{"num_hidden_layers": 10, "hidden_size": 768, "num_attention_heads": 12, "num_key_value_heads": 1, "head_dim": 64, "intermediate_size": 3072, "vocab_size": 8192, "hidden_act": "quick_gelu", "norm": "layernorm", "norm_place": "pre", "norm_eps": 1e-05, "positions": "rope", "rope_theta": 10000.0, "rope_fraction": 1.0, "qk_norm": true, "attn_scale": 0.125, "bias": "none", "tie_word_embeddings": true, "parallel_block": true, "init": "uniform", "init_std_qkv": 0.018, "init_std_o": 0.0, "init_std_up": 0.018, "init_std_down": 0.0, "optimizer": "adam_variant", "learning_rate": 0.000592, "beta1": 0.9, "weight_decay": 0.4, "lr_head": 0.00666, "max_grad_norm": 0.5, "warmup_steps": 597, "schedule": "wsd", "decay_fraction": 0.595, "decay_shape": "exp", "final_lr_fraction": 0.0, "batch_tokens": 65536, "max_seq_len": 1024, "doc_mask": true, "z_loss": 1e-05, "train_tokens": 530100000, "max_steps": 8089, "dataset": "wikipedia_en"}
Each number is 128 + 32 x the weight over its row's rms, rounded and kept within 0 to 255. Layers, rows and columns count from 0. The size above them is the row's rms in percent of the matrix's.

# layer 7 attention query, 768x768, rms 0.0306, rows 63,127,191,255,319,383,447,511,575,638-639,702-703,766-767, columns 576-623
size [ 94  99  94 101 103  98  99  87 106 103  96  97  99  87  94]
[[147 139 127 140  95 121 138 115  73 114  99 118 130 155 120 122 150 111  50 142 114 147 102 100  82 121 114 168 133 126 127 105 118  74 114 126 108 137 154  96  96 128 168  68 122  87 139 103]
 [102  85 132 174 107  95 145  89 143 126  89 112 194 119  81 117 143 152 114 113 144 166 131  95 152 150 107 130 133 120  63 110  58 123 132 186 102 112 185 149 105 165 150 142  89 122 124  99]
 [171 121 171 166  90 135 168  66 148 116 139 140  55 143  87 138 117 149 125  57 120 155 156 175 185 129 136 115 101 107 163 170  88  61 155  95 145 191 119 144 121 143 103  96 115 143 172  63]
 [ 57 152  87 111 131  60  97 168 150 108  84 113 162 118  65 208 172  87 101 119 139 146 176 142 155 182  95 210  98 146 128 165 105 141  87 165 116 108 102 147 131 135 140 131 101 101 112 166]
 [124 183 159  96 135  73  82  79 150 146 125 127 135 178 121 127 134 182 144 118 125 133 110  93 152 134 122 168 135  54  90 140 138  89 193 194 107  73 132 139  97 204 146 157  91 148 134 113]
 [120 117 174 132 149 160 165 144 111  65  90 137 114 139 122 171 172 149 171 107 124  95 152 119 131  98 137 123 123 137  98 187  93  84 135 121 111 180 104 106 125 149 115 112 109 121 141  91]
 [ 83 161 120 165  71  79  87 172 134 174 102 158 210 197 141 153 172 128 139 170 140 122 103 122  69 102 115 157 121 122 114 119  87  71 113 157 135  96  80 101 126 163 128  71 109  79 129 125]
 [150 116 101 140 150  83 110 121 198  94 110  66 140 126 129 159 178 107  92 147 130 144 100 185 149 196 134 149  92 119 107 126 127  55 180  75  95  68 125 109  95 108 108  74 170 132 167 162]
 [129 114 106  97 138 125  94  62 115 109  48 137  97 150 134 141 121  84 117  53 136  99 185  93 121 145 137 102 136 175 125 132 158 136 144  73 110 131 141 117 153  85 152 113 136 160 146 129]
 [101 146 148 180 156 122 131 114 130  66 127 114 112  99 174 132  65 126 139 126 160 109 145 115  94 134 111 171 101 103 136 141 111 122 116 182 113 128 160 168 133 143  71 130 138 121 121  88]
 [134 149 152 132  77 126 123 135 152 182  71 159 132 126 107 189 140 124 104  81 131  46 135 204 172 148 167  93 182 115 121 125 149 136 156 136 121 121 142 119 107 129 108 167 110 121 187 148]
 [140 136 108  97 133 134 126 136 100 121 125 121 150 105 111 136 109 127 128 169 125 170 126 117  60 105 101 145 106 117 183 150 133  72  95 163 159 147 157 167 163 169 175 148  91  99 117 117]
 [100 120 159 141 152 127  82  87  96 139  98 122  93 141  98 121 114 146 135 166 102 134 136 122  83 149 113 148 138 108 111  98  92  88  82 145 140 102 157 107 109 133  67  53 135 143  97 124]
 [110 155 104 106 123 119 156  72 125 134 142 185 158 149 126 114 168 101 152 102 106 118 141 117  69  98 145 139 166  49  90 104 135  98  96 131 115 111 120 118 134 162  88 142 133 116  98 135]
 [ 99 157  95  87  74 112 100  62  72 122 174  94 145 155 142 133 137 161 170 166 162  88 150 146 169 120  85 185 110  95 149 119 154  96 161 134 105 133 121 167 152 119 150 123 169 144 162  36]]
# layer 7 attention key, 64x768, rms 0.0289, rows 62-63, columns 576-623
size [ 93  94]
[[187 163 145 143  86  96  89  92 145 178 139 167 125 124 204 111 127  81 115 109  90 126 109  92 157 131  80 133  96 156 185 143 144  99  99 135 161  77 177 180 183 128 134 128  87 109 168 106]
 [133 181 151 174 149  91 139 172 116 127 137 112 173  90 192 151 186 164 101  65 109 116 133  64 178 116 126 112 125 119  84 127 140 152 122 123 119  99 169  83  84 170 119 129 115 187 154 194]]
# layer 7 attention value, 64x768, rms 0.0214, rows 0-9, columns 576-623
size [104  95 102  96 103 108  95  97  92 103]
[[ 70 122 133 111  95 154 158  71 115 157 131 182 153 188 107 152  99 138 101 184  96 166  81  56 149 125 114 159 143 181 145  95 149 172  90 135  70 107 151 125 132 118 159 178 112 109 146 108]
 [193 136  94 141 157 147 117 121 129 117 108 145  68 142 133 135 117 165 159  90 148 136 141 114  76 195 124 139 149 178 133 148 124  98 118  94 166 117 180  67 159 123 122 109 153 134 184 105]
 [146 108  94 144 132 143  68  87 148  99 181 201 150 148  78 160  99 139  97 181 112 123 155  69 157 135  63 125 136  94  97 160  96 138 143 101  97 115  98 122 149  83 157 126 137 127 106 116]
 [125  72 116  70 152 141 146 105 129  80 128 138 103  71 131  94 110 133 192  77 125 115  88 159 137 114 192 120 114 144 135  93  86 113  74 166 110 142 114 138  96 121  64 109 117 172 103 159]
 [133 112 149  94 136 108 101 180 163 132 142 133  54 133  74 161 124 116 139 126 124 142 149 113  70 113 125 114 157 135 119 136 104 109 118  79  76  91 149 131  89 102  68 173  94 126 155 137]
 [180 150 108 131 118 106 101 152  80 151 161 227 168 141 186 135 104 157 105 113  95 120  84  96  84 138 132 106 146 100 169 127 136 123 185  76 164 122 120 101 111 121 115  95 121 140 113 176]
 [168 167 114  91 125 119 114  94  83 170  77 118 146  82  38 113 103 153 109 105 108 151 107 125 134 151 125 155  88  66 163 196  80 137 121  85 139 152 184 142 125 145 105 109 102 181 206 204]
 [135  84 146  89  91 146  92 112 133 107 113  97  50 122 152 178 118 147 147 138 140 125 163 141 124 106 131 130 119 145  73 193 113 157  69 130 139 162 181 154 129 151 142 168  81  88 147  79]
 [137 120 114 113 134 100 170  92 155  83  50 169 107  56 149 166  76  99 165 156 111  87 110  82  52 126 128 145 106 100 165 172 107 131  78 174 111 100 114 108 145 157 152 152 156  89 126 113]
 [152 119 131 158  99  52 112 114 117  98  82 138  75  39 118 121 141 190 126  74 162 120 137 168 111 112 156 131 160 111 150 110 185  93 194 174 153 154 157 169 135 145 109 164 139 154 127 111]]
# layer 7 attention output (transposed), 768x768, rms 0.0232, rows 0-9,64-73,128-137,192-200,256-264,320-328,384-392,448-456,512-520,576-584,640-648,704-712, columns 576-623
size [106  94  95  81  96  88  87  95  94  90 101  93 107 106 112  97 116  95  99  94 112  96 105 101 100 111 111 101  98 114  97 102  97  89 113 107 103  97  86  90  96  99  93  90  95  95 100  87 107  93 111 107 106 108 109 103 103  99  88  92  83  92  94  83  94  89 107 101 103 101 104 101 103 104  99 115  99  98 107 108 117 102 104  85  90 101  89  86 106  97  93  93  84  98  95  90  92  90 103  87  92  90 102 105 117 104  96 132 101  99 107]
[[121 126 111  84 111 105 147 141 120 155 169  92 107 134 119 102 100 166 157 121 162 156 156 131 134  74 106 137 140 108 124 140 144 155  77  91 131 193 147 126 111 124 154 191 156 127 133 174]
 [118  99 112 117 130 106 164 184 115 100 107 142 147 210 197  74 114 106 125 146 170 114 124 110  96 150 147 192  93 133 115 105 113 124 123 100  64 114  65 151  97 134 137 107  68 124 168  75]
 [138 104  92 130 166 140 105 125 102 130 151 173 130 154 146 144 104  97 144 170 105  98 145 132 169 170 134 108 203 135 158 163 220 155 110 100 125 134  80 171 140 145 107 168 136 103  97 119]
 [166 162  81 154 163 157 195 149 115 114 134 110 168  76 159 114 170 147 107 132 133 131  87 132  80 145 123 143 107 196  98 143 137 151 136 127 109 115 128  63 169  99 137 151  96 114 112 174]
 [144 139 144  79 112 142 113 146 115 127 138 179 147 119 169 108 152  98 127 108 153 148 152 148 161 128 156 127 133 162 133 115  78 118 101  19 166 132 115 183 143 139  97 112  87  92 157 137]
 [101 185 123 154  95 155  81  98 118 108 118 170 172  94  29  92 115 122 145 175  69 144 146 118  98 102 113 171 128 121 111  83 186 120  94 116 112  82 180 140 154  99  99 145 109  73 161 114]
 [113  63 127 100  97 121 150 141 153 159 108  47 136 185  99  88  91 147 116 108 122 132 106 116 121 141 143 145 119 112 143 147 255 154  83 165 115 107 106 118 118  96 150 150 122 104 151 175]
 [181 177  78 144 118 196  91 174 160 122 111 164  92 111 166 152 158 106 139 159 132 109 121 166 132 165 151 128 112 161 156 130 166  75 135 186 140 104  99  87 102 149 140 148 140 124 161 162]
 [125  81 109 114  98  95 154 109 184 134 142 130 160  72 121  81  92 197 163 166 128 159 188 130 154 112 113 142 155 143  94 204 137 137 119 178 148 129 131 110 109 118 153  71 147 174 134 117]
 [162 116 174 197 115 185 107 140 141 112  71 156  88 187 130 116 136  96  85 166 125 144 139 121 114 117 195 110 126 121 113 102  69 152  85  83 145 126 137 119 168 141 130 103 113 125  86  99]
 [195 150 127 110 117  85 118 185  78 101 153 171  93 173 122  72 123 108 127 119 124 168 185 106 158  94 191 146 139 174 139 148  74 188 107 120 155 142 117 149  97 113  88 164 213  98 153 161]
 [111 140 118 133 133 101 170 114 160  98 143 121  86 146 169 103  88 117 138 161 184 126 106 135 112 134  68 180 145  75 108 106 132 141 101  70 150 125 109 135 176 143 114 143  72 117 103  80]
 [168  97 115 130 101  95 127  99 101  88  98 124 123 125 183 133 165 182 151 117 150  75 153  67  98 165 147 156 127 162 155 144 174  41 160  95 156 148 120 132 182 159 175 137 112 146 165 128]
 [104 146 126 144 107 107 180 152 168 103 159 116 121  84 143 132 132 138 131  71 138  94  89 137  85 173 175 121 134 132  56  72 100 180 143 148 167 173 135 146 150 155 152 111 119 149 110 137]
 [149 153 144 123 182 163 153 188 130 122 136 203 162 127 150 167 128 131  83 157 117  86  85 144 139 172 109 147 167 138 114 161  63 102  89 128 118 170 119 138  99 141 150 113  94 112 139  85]
 [ 66 125 166  68 117 137 128  97 154 135 146 153 135 160 123  94 146  92 135 131 110  57 145 138  97  87 185 143 151 121 151 119 131 172 102 153 114 149  91 115  68 146 161 118 113 148 135 135]
 [ 88 156  94 135 104 117  91  81 156 157 116 117 143 158 166 129  81 157  94  98 137 130 190  98 111 112 139 103 109 115 155 114 218  92 150 110 129 129 139  83 120 101 164  98 151 111  84 111]
 [105 147  96 123 138 158 119 112 125 154  96 195 127  89  77 191 116 133 100 142 141 183 121 157 174 144 131 140 147 157 165 112 102  89 145 189 110 122 161  60  67 135  77 124 131 156 140 136]
 [135  73 102 152 101 144  71  90 105 156  60 164 179 150  81  78 170 152 110  87 118 121 111 130 141 163 154 125  85 189  92 173 123  92  90 141 126 156  53 164 119 112 129 126 165 161 172  85]
 [178 143 116 202 152 130 110 105 127 144  94 178 140 169 104 105 135 139 164 126 167 128 102  82  96 138 160 115 118  75 113 102  86  92 105  92 175 150  86 165 144  99  96 154 164 157 135 110]
 [112  73 150  75 124 122 127 149 166  98 140 190 109 104 141  99 126 129 157  99 170  96  71 154  75  59 170 156 151  64 128 170 109  84 127 105 161 111  87  99 180 152 122 167  98 143 145 117]
 [132 152 100 145 111 140 152  87 103  94 122 198 118 157 120 137 170 186 102 117 149  80  78 161 158 116 162 117 107  99 130 110  80  57 139 103  79 137  31 128 125  80 165 126 164  61 123  75]
 [136 146 126 149 112 160  94  66  91 104 128 214 171 123 136  93  95  93 151 133 167 106 151 145 123  77 198 121 129 137  97 148 132 116 184 139 149  99 117  85 162  77 118 157  84 182  98 147]
 [101 142 138 189 129 107 124 107  47 155 109  48 168 131  85 115 117 173 103 111 132  98 116 105 110 100 165 125 120 150 103 105  90 148 156 133  61  76 166 135 116  81 120  79 147 157 138  96]
 [140 145  86 127 124  76  83  94  94 174  91 150 133 130  62 118  95 148 110  66 156 179 114 132 168 100 124 103 137 117  91 101 132 111 111 110 115 119 110  96  89 141 128 148 179 123 149 150]
 [136 132  96 100 105 108 114 162  96 124 172  80  89 137  85 131 148 108 140 144  95  89  77 150 123 176 120 124 116 142 154  91 187 148 140 131 113  96 251 102 172 119 138 190 184 110 110 155]
 [153  85 136 168  43 121 188 127 139 161 102 125 101 143  73  76 140 136 143 186 110 125 142 155 111 229 145 139 112 110  28  74 105 161 129  86 125 112 150 113  74  93 130 134 173 130 107 145]
 [178 155 140 204 131 115 178 178 116 145 144 145 153 158 134 125 180  87 117 110 126 195 210 119 151 171 136 111 106 125 173 108 222 173 116 120 181 124 136 140 123 112 136  99 135 156  78 158]
 [ 85 132 127 137  68  52 185 140 134 200 128 100 164 183  88 125 115 160 191 187 113 151 167 105 176 120 121 111 138 128  92 110 140 129 148 156 118 100  84 111 107 146 125  80 112 120 154 121]
 [131 136 122 110 104 164 151 135 131 143  61 110  63 146 140 141 127 100  90 109  83 142 208 101 105 121  84  93 174 134 139 105  56 122 159 164  72 103 207 155 119 167 144 116 143  79 122 193]
 [134 138 177 131 146 150 110 116 155 122  69 159 173 143 111 126 153 145 158  75 102 115 137  94  77 176 158 109 118 126 122 134 150 103 124 147  66 133 113 123 183 121 104  89 126  91 153 101]
 [133 192 140 103 109 113 133 209 109 139 146 151  47 107  60 176 149 184  87  81 122 142 173 193 171 121 167 125  84  23 117 141 113 115 121 138 169 147  59  72  78 135 146 168 127 167 140 121]
 [202  94 123 101 144 142 121 155  99 108  82 182 146 138 143 144 114 124  94 103 127 116 111 131 101 146 146 142 150 133 136 162 214 172  99 121 121 147 132 108 153 100  86 149 118 176 156 114]
 [ 38 157  90 107 143 107 169  82 147 162 122 101 104 116  71 159 155 176 134 105 157 112 113 111 141  77 142 110 144 127 143  94 127 143 184  91 123 137 142 106 116  86 189 142  93 110 121 150]
 [135 148 129 132  69 162  80  97 125 142 127 166 128 118  97 118 151 188 112 109 147 148 134 133 130  81 124 102 142  80 107 144 136  98  68 120 163 168  70  85 102 216  86 207 109 170 138 116]
 [127 120 146 206  82 141 152 145 135 148 163  88 149 201 141 123 105  64 124 134 129 157 127 108 122 156 111 129  73 167  97  68 184 119 137 146 158 163 121 113 197 133 184 140 154  91  97 164]
 [171  79 162 124 111 138 255 153 129 158 133  90  85 166 165 161 102  72 128 138  79 149 125 157 167 193 135  81 135 124  98 103 102 110 144 114 139 120  89  82  96  96 168 114 215 121 149 124]
 [161 127 111 161  75 130 147 131 158 108 156 151 131 174 167  86 160 139 141 135 121 153 163 134 110 107 146 143 173 125 173 134 148 111 113  88 140 152 103 124 126 125 135 149 129 130 106 119]
 [154 136 110 134  97 166 149 160 173  81  46 106 171 137 154 187 144 131 145 179 120 138 117  80 128 155 114 118 120 157 143 213 169  94  76 138 171  65  91 132 163 125 135  73 100 101 154 131]
 [ 98 137 149  88 122 117 160 122 124 149 184 203 117 139 139 129 118 174 176 122 130 118 117 131  99 148  99 123 160 116 108 191 118 125  91 122 116 139 155 159 111 175  86 170 176 144 178  90]
 [ 99  75  87 160 107 152 102 143 120 127 134 147  76 160 156 135  82 191 111 160  76 111  98 125  82 142 139  94 120 109 135 163 132 128  76 136 120 154 127 108 111 110 123 106  93 169 105  99]
 [109 123 138 121  95 143 140  90 100 108  97 182 196 185 113 183  78 130 130 134 140 150 141  83  77 163 160 140 148 129 109 179 224 153 157 148 117 145  90 108 101 146 117 135 154 151 139  92]
 [109  75 109 121 171 122 151  71 109 110  67  75 121 100  75 155  46 124  79  82 129 108 134 130 111 124  98 121  98 142  95 118  98 123 135 127  97 113 124  95  18 114 148 110 147 110 176 166]
 [154  95  90 119 141  99  99  86 149 129  69 152 118 135 131 144 103 179 134 143  77 147 154 124 180 137 207 144 181 121 125 146  75  55  90 148 157 130  80 141  92 144 107 214 112 166 103 165]
 [ 88 208 119 148 109 162 117 101 150 136 113  91 111 204  71 108 176 174 110  66 106 137 160  84  99 146 115 133 101 111 118  71 126  88 142 124 112 129 168 145 129  81 154 185 141  60 179 145]
 [162 112 100 156 109 176 192 123  80 154 169 114 130 188  81 120 181 134  95 134 113 124 105 129  92 148 165 119 128 171 117 134 161 197 169 106  99 120 146 151 155 149 144 144 137 104 105 164]
 [134 125  77 136 149 127 109 111 157 145 127 139 125  86 120 170 186 134  70 152 155 137 144 110 148  98 154 126 111 148 120 108 113  97 117 150  95 162  61 112  89 141 196 137 123 124 124 175]
 [123 134 149  89 105 143 153 175 160  87 108 152 202 133 113  88 146 175 167 160 167 148 157 124 165  94 111 136 111 131 111 171  84  98 142 116 129 149 135  72 138 114 128 155 130 124 173 140]
 [153 146 156  89 115  91 156 187  85 158 164 194 127 154 140 137 121  78  99 138 118  89 128 191 160 138 159 153 124 131  90 106 121 110 157  73 119 163 176  69 152 179  84 176 104 126 152 157]
 [102 122 128 143 136 118 120  50 145  37  64 137 128 173 121 117 111  75 117 132 187 129 126  96 106  90 151 125 152  67 105 146 133 198 166 115 111 134  74 172 148 173 163 146  84 154 131  74]
 [184  98 123 109 102 113 107 141  74 115 154 158 169 197 149 163 159 103 101 124 158 130 123 162 136 108 139 117 161 153 137 136 154 136 132  59 144 157 109 125 114  74  77 179 127 134 179  79]
 [115 132 147 189 122  76 135 119 124 166 125 142 150 153  85  97 164 149 139 119 135  96 109 112 117 140 195 156 146 145 128  60 120 134 151 154 141  98 135  96 103 106 126 131 156 128 115 126]
 [207 108 137 185 164  39 138 142 114 137 172 142 179 125 154  91 147 144  95 100 128 115 118 155 104 145  97 123 164  78 122 137 127 150  75  88 186 146 127 140 179 152 121  94 134 159 127  94]
 [164 153  78 115 145 106 146 147 115 107 140 139 114 143  58 104 132 152 149 138 151  93  70  83 155 162  96  55 173 107 111  79 161 117 145 150 113 124 190  86 163  92  95 165 104  80  80 174]
 [171  99 134  90 108 156 107 122 130 146  68 108 178 131  90 140 107  89 136 100  78 174 145  89 115 173 116 111 114 174 143 151 119 108 137  68  89 148  86 109  88 103 103 130 143  91 138 145]
 [146 156 122 130 157 153 101 141 172 118 104 112 123 123 155 123 163 135 171 114 116 102 193 112  98 145 125  94  91 154 180  84 154 122 124 157 148 112 148 115  92  84 135 102 134 122 101 151]
 [115  90 135 119 114 104  99 148 153 129 102 154 122 119 110  72 105 140 124 127 135 118 121 155 163 144 161 118 141 105 113 124  98 107 112 118  96 107  91 117 124 141 126 118 123 142 118  87]
 [165 136 171 128  99 110 154 199 140  85 159 109 156  78 137  59 183 171 108 145 113  97 143 136 107 118 129  86 161  97 141 144 141  83 104 120 139 104  82  93 111 117 135 144  96 150 120  87]
 [122 161 135 162  94  98 123 146 136 146 134 152  96 173 105 114  69 101  97  93  94  94 133  82 111  61 180 159  69 130 123 170 108 174 101  88  73 164  56 158 133  99 133 105  57 108 105 111]
 [118 127 157 104 115  92 141 101 105 101 172 129  99 130  77 106 154 143 117 158 145 135 141 115 180 128 145 136 197 151 147 172 214 138 143  63 139 127 131 107 184 127 136 169  91  78 118 122]
 [105 127 171 177 111 146 153 101 101  99  99  89 147 101 152 114  99 103 124 122 150 121 181  97 125  81 126 145 108 191 149 112 156 117 154 125 169 124 120 194 146  62 123 165  97 133 159 180]
 [135 145 145 150 130 111 145  92 129 121 196 189 117  99  83 108 171 124 115  99 127 160 180 145 160 107 119 164 107 163 116  96  77  98 104  81 184 160 175 184  94 157 143 149 109 130 141 151]
 [181 169 133 193  54 158 152 121  96 121 148  35  78 181  50 163 132 109 103 117 105 129 191  78 120 158 108  91 117 175 127 135 179 105 118 175 131 162 114 125 167 126 135 110 171 111 146 112]
 [160  77 144  81 117 121 170 119 115 131  95  93 104 141  92 108  82 140 100 142 112 181 126 145 114 147 105 148  85 146  84 163 133 136 113 105 132 122  74 104  97 106 141 141 143  78 105 129]
 [108 136  69 158 172 125 129 188 155 165 163  76 158 135 158 176 175 149 137 115  99 105 146 132 168 170 121 129 124 152 142 121 151  94 106 127 148 116 172  85 134 120 136 134 154  60 128 198]
 [ 66 113 124 149 131 140 139 115 156 132 112 139 160 124 134 130 155  85 155 192  99 130 175 170 118 143 121 110 150  94 103 132 173 134 135 184 160 157  87 136 129  94 131  82 137 141 166  71]
 [130 102 154  91 147 147 115 186 132 106  85 219  64 146 143  92  98 125 117 120 128  77 121 171 134 115 103 167  67 132 105 100 110 108  93  93 149 100 119 120 216 139 166 117 122 146 111 133]
 [ 90 108 107  98 107 117 101 127 112 108 111 104 142 180  96 126 136 155 118 147 118  88  89 138  68 122 166  95 157  54 155 169 159 119 119 114 134 131 101 139 149 165 135 140  89 102 131  61]
 [188 146 127 115 210 173  98 153  85 163 161 192 134 147 114  84  84  95 126 151  88 172 144  90 138  96  84 127 132 114  73 134 120 102 200 141 162 150 152 127 188  84 138 196 133 118 120 134]
 [146 135 129 183  93 148 158 110  74 162 152 103 205 168  42 128 112 120 102 122 106 137 104 120  76  93 192 147 113 113 133 145  74 126 175 128  96 115 184 158 132 156  99  65 144 103 146  83]
 [160 146 107 128 138 130 124 138  81 165 127 153 170 142 124 134  84  90  72 118 160 202 151 155 159 132 145 140 130 129  94 146 117 113 134  92 144  99 111 155 134 166 100 152 124 143 117 139]
 [182 150 140 116 111  53 141 133  88  67 150 115 152  78 125  96 153 158 106 136 126  67 142 153 116 155 117  90 154 103 103 140 191 101 142 118  64  59 171  89  97 115  93 111 174  77  96  98]
 [146  76 145  96  67  88 119 163  91 155 102 149 126 147  98  91 121 177 113 171 134 123 113 134 110 167 125 154 111 137 151 176 160 158  82  88 176 111 108 155 118 140 128 170 127 107 109 132]
 [171 146 140 167 120 136 121 116 126 155 184 103 129 152 119 165 138 110 111 133 106 167 193 128 137 115 131 133 125 137 175 111 184 118 138  79 140  95 116  92 105 138 140 171 130 140 126 141]
 [123 186  83 147 103 108 143 165 168 120 124 150 131 136 112 108  78 120 110 185 151 178 195  99 126 154 117 152  86 129 114 197 162 138 129 128 106  93  64 141 115 137  97 132 134 140 123 154]
 [128 166 151 172 122 158 137  90 128 148 147 153 125 124  87 105 160 179 123 101 131 119 153 126  72 145 166 184 114 152  83  74 131 113 138  91 131 140 149 156 125 132 161 167 105 109 184 115]
 [129 118 123 112 168 133 144 183 138 151 133 135 124  93 104  95 123 129 127  98  60 161 101 122 168 101 147 132  79 115 157 126 108  69 112 185 105 120 122 103  62  74 100 141 139  99 125  86]
 [125 117 136 109 168 166 131 135 105 123 144  98 159 123 103 136  79  59 135 130 129  67 132  90  83 140 186 189 186  96 117 143 154 156 132 119  96 133 151 151 101 142 169  98  83 116 183 171]
 [103 113 102 153 196 127  99 115 153 160  86 116 118 125 105 143 121  84 124 141 104  95 127 146 138 130 113  75 149 111 190 163 105 119 100 142 170  97  71  98  88 108 113 110 127 114 122  97]
 [148 129 119 125 124 176 146  90 108 161  76 144 129 108  88 179  91 148 156 102 100 176  99 124 157  76  96 136 139 115 148 131 152 132 115 130 161 142  29 142 125 179 129 140 129 134 123 151]
 [142 114 160 179 132 114 170 138 175 148 117 108 138 101 148 191 143  90  74 161 114  97 138 125 125 200 120  77 131 136 117  72  97  83 114 168 141 145 122  96 140 111 151 136 164  96 128 160]
 [186 129  45 127 127 139 166 102 104 115 169 160 105 166 169 102 187 142 163 117  77 137 109 139 137 156 140  77 143 123 106  90 122 156 129 110 109 174 183  86 148 164 126 133  93 116 117  91]
 [151  66  75 155 159  94  99 180 151 145  87 118  93 189 123 137  74 110  72 169  89 193 146 119 152 108  91  92 136 106 182 145 152 178 119 159  90 138 101 104 154 134 153 161 111 142  82 144]
 [182 172 131 136 132 171 133 125 148 124  86 154 160  93 133 144 159 134 135  99 129 171 141 105 122 143 132 120 144 130 116 181 110  96 135  92 148 113 160 116 176 164 133 117 118 153 159 132]
 [108 150 170 151 181 158 132 120  95 159 137 125  97 138  66 150 138 195 124  51 136 148 135 154  60  74 144 121 127 127  94 135 126  57 109 138  97 150  97 184  84 131 111  86 162 146 152 118]
 [105 148 157 139  71 129 108 149 123 158 160 175 113 156 105 192  57 110 116 125  87 139 136 132 147  92 108 115  96  77 154 117 133 125 161 152  79 126 132  74  82 128 150 103  73  92 110 114]
 [ 83 107 131 155 133 137 160 115 100 158 154 134 133 121 117 130 110  99 102 119  77 118 198 134 112 139 183 129 135 126 113 163 247 154 166 139 112 130 121 135  52 168 104  87 147 100 163 158]
 [121 151 101 131 118 127 127 123 157 136  65  74 124 115 158 167  77 105 118 114 131 119 164 133 134 141 108 106 147  71 138 132 144 154  86 114 164  87 130 136 148 126 182 153 125 109 147 133]
 [104 141 103 152 104 199 118 123 125 178  90 152 113 139 116 154 172 159 151 187  87 149 156 151 173 120 209  69 141 111 121 117 140 109 109 141 156 106 141 103 126 158 147 138 141 145 114 137]
 [ 79 166 125 182 142 119 128 102 173 129 140 102 184 139 142 105 143 101  93 160  86 155 180  95 134 151 129 147 120 118 111 125 144 109  74 125 130 128 133 160 169 151 167 137 203 139 109  93]
 [115 106 125 150 110 126 148 143 145 121 133 143 126 152 185 130 128  99 135 102  83 156 158 159  96 128 165  74 140 137 140 143 168 180  97 112  89 110 117 103 132 165 128  94 176 123 102 144]
 [115 124  99 139 133 124 139 152 119 108 123 160 117 121 171  65 183 134  80 209  70 154 162 156 154 197 153  77 170 107 110 156 139 121 130 130 140 167 145 117  97  84 142 161 147 113 104 107]
 [140 100 166  90 161 132 136 106 171 103 112  85 177 171 160 144 158 166  87 112 174 133  95 115 110 157  58  97 151 110 144 124 117  90 154 132 152 126 150 132 156 149  96 102 146 139 180 113]
 [139 115 135 124 115 174 149 146  87 165 168  76 184  89 197 121 136 180 159 144 157  73  94 124  66 146 139 103 182 129 159 190 103  93 138 130 118 141 114 124  91 137  94 127 141 138 169  79]
 [ 91 120 112 136 100 155 113 101 160 136 145 186 101 109 123  74  99 121 160 106 127 151 106 116  50 108 132 245 181 103 133  81 138 147 113  61 114 136 121 107 136 141 100 184  79   3 174  67]
 [152 187 157 136 141 185 133 121 152  85 117 149 116 119 138 181 151 117 160 103 113 115 147 113  86 157 131 161 119 115 185  85 171 173 224  96 115 128 113 125 127 112 159 148 105 107  92 159]
 [142 125 103 157 108 127 136  88 123 153  70 121 159 171 101 153 148  83 130 139  98 120 131 123 117 119 140 162  78 170 103 108 174 164 145  98  77  80 131  61  67 128 123 112 135 105 131 129]
 [125 147 164 169 104 146 128 129 152 139 140 115 125 102  67 127 177 169 137  94  70 165 103 141 146 126 135 137 129 152 125  89 172 140 109  88 161  69 152 142  94 141 106 155  86 152 168 100]
 [127 137 103 121 114 142 137 138 163 156 108  88 134 149  81  95 150 176  86  86 115 148 105  89 122 101 107 127 157  99 117 141 162 144  91 107 109 107 138 123 108 132 152 100 175 118 102 165]
 [151 158  84 119 120  84 144 105  77 134 155 132 147 151 109  76 149 179 137 171  95 159 124 148  92 175  78 170 158 180 122 168 168 116 140 148 116 135 200 145 102  74 113 106 176 165 130 141]
 [167 165 103 132 139 106 114 143 189 155 159 122 101 143  86 127 110 164  76 146 129 171  93 203 158 106 117 113  75 124 163 114 159 132 103  74 172 129 114 134  96 119 172 185 106 151 127 173]
 [106 148 124 109  78 158 144 126 143 154 127 118 151 122 131 148 118 189 152 171  92  75 149 129 143 147 143 101 162 141 114 222 167 115 140 131  77 115 119  75  71 151 111  90 117 163 147 139]
 [143 114  98 147 136  87 186 144  97 111 121 177 116  89 153 114  89 104  95 136 179 100 142 162 122  44 128 146  78 112 110 153 109 157 107  74 125 158 119 121 186 108 171 168  92 124  98 138]
 [ 62 107  99 153 119  89 128 102 139 119 133 126 148 128 132 112 144 181 117 146 132 117  73 152  90  97 121 150 128  67 164  99 122 121 134  81 152 105  36 144 129 139 156 114 150 127 150  93]
 [117 131 102 113 156 107 118  54 100 127 155 168 166 159 153 141 144 137 102 120 131 104 117 142 120  58 134  80 166 158  95 126 188 124 175 136 150  91 115  73 170 104 108 181 131 141 120  62]
 [134 151  94 134 149 108 124 151 150 107 135 131 156 116  86 113 205 176 155  72 124 110  95  68 123 143 152 123 117 164  85  53 137 170 151 157  92 110 174 118 147 107 125 110 172 144 156  94]
 [174 164 123 130 103 114 110 121  92 140 131 141 163 115 148 107 100 133 100 134 149 111 129  88 170 128 131 130 101 139 114 117  71  81 111 106  97 113  93 114 145 159 176 118 153 141 135 133]
 [149 156 121 126 158 123 131 150 117 106 163 153 148 125  33 105  75 117 111  80 121 173 109  91 147  92 133  99 134 121 125 106 114 177 187 145  86 119 201  58 165  96 101 209  92 141 119 100]
 [135 129 129 113  53 119 114 150 177 149 149 113 116 166  97  63  83  95 167 149 110 178 125  91 131 100 163 170 155 120  91 110 156 115  89 116 167 164 152 131 102 120 157 158 168 134 120 112]
 [163 229 146 118 115 176  86 171 143 125 141 173 108 142 140 171 147  91 150 153  98 158 233 113 178 147 124 134 124 144 170 101 205  80 168 117 172 124 169 113  76 181 100 129 141 123 115 155]
 [136 132  74 107  82  92 144 122 124 136  96 140 154 124  64 105 140 160  89 115 113 123 176 124 163 134 150 146 129 115  96 191 108 103  99 174  70  90 119 122 114 132 150 100 144 140 146 152]]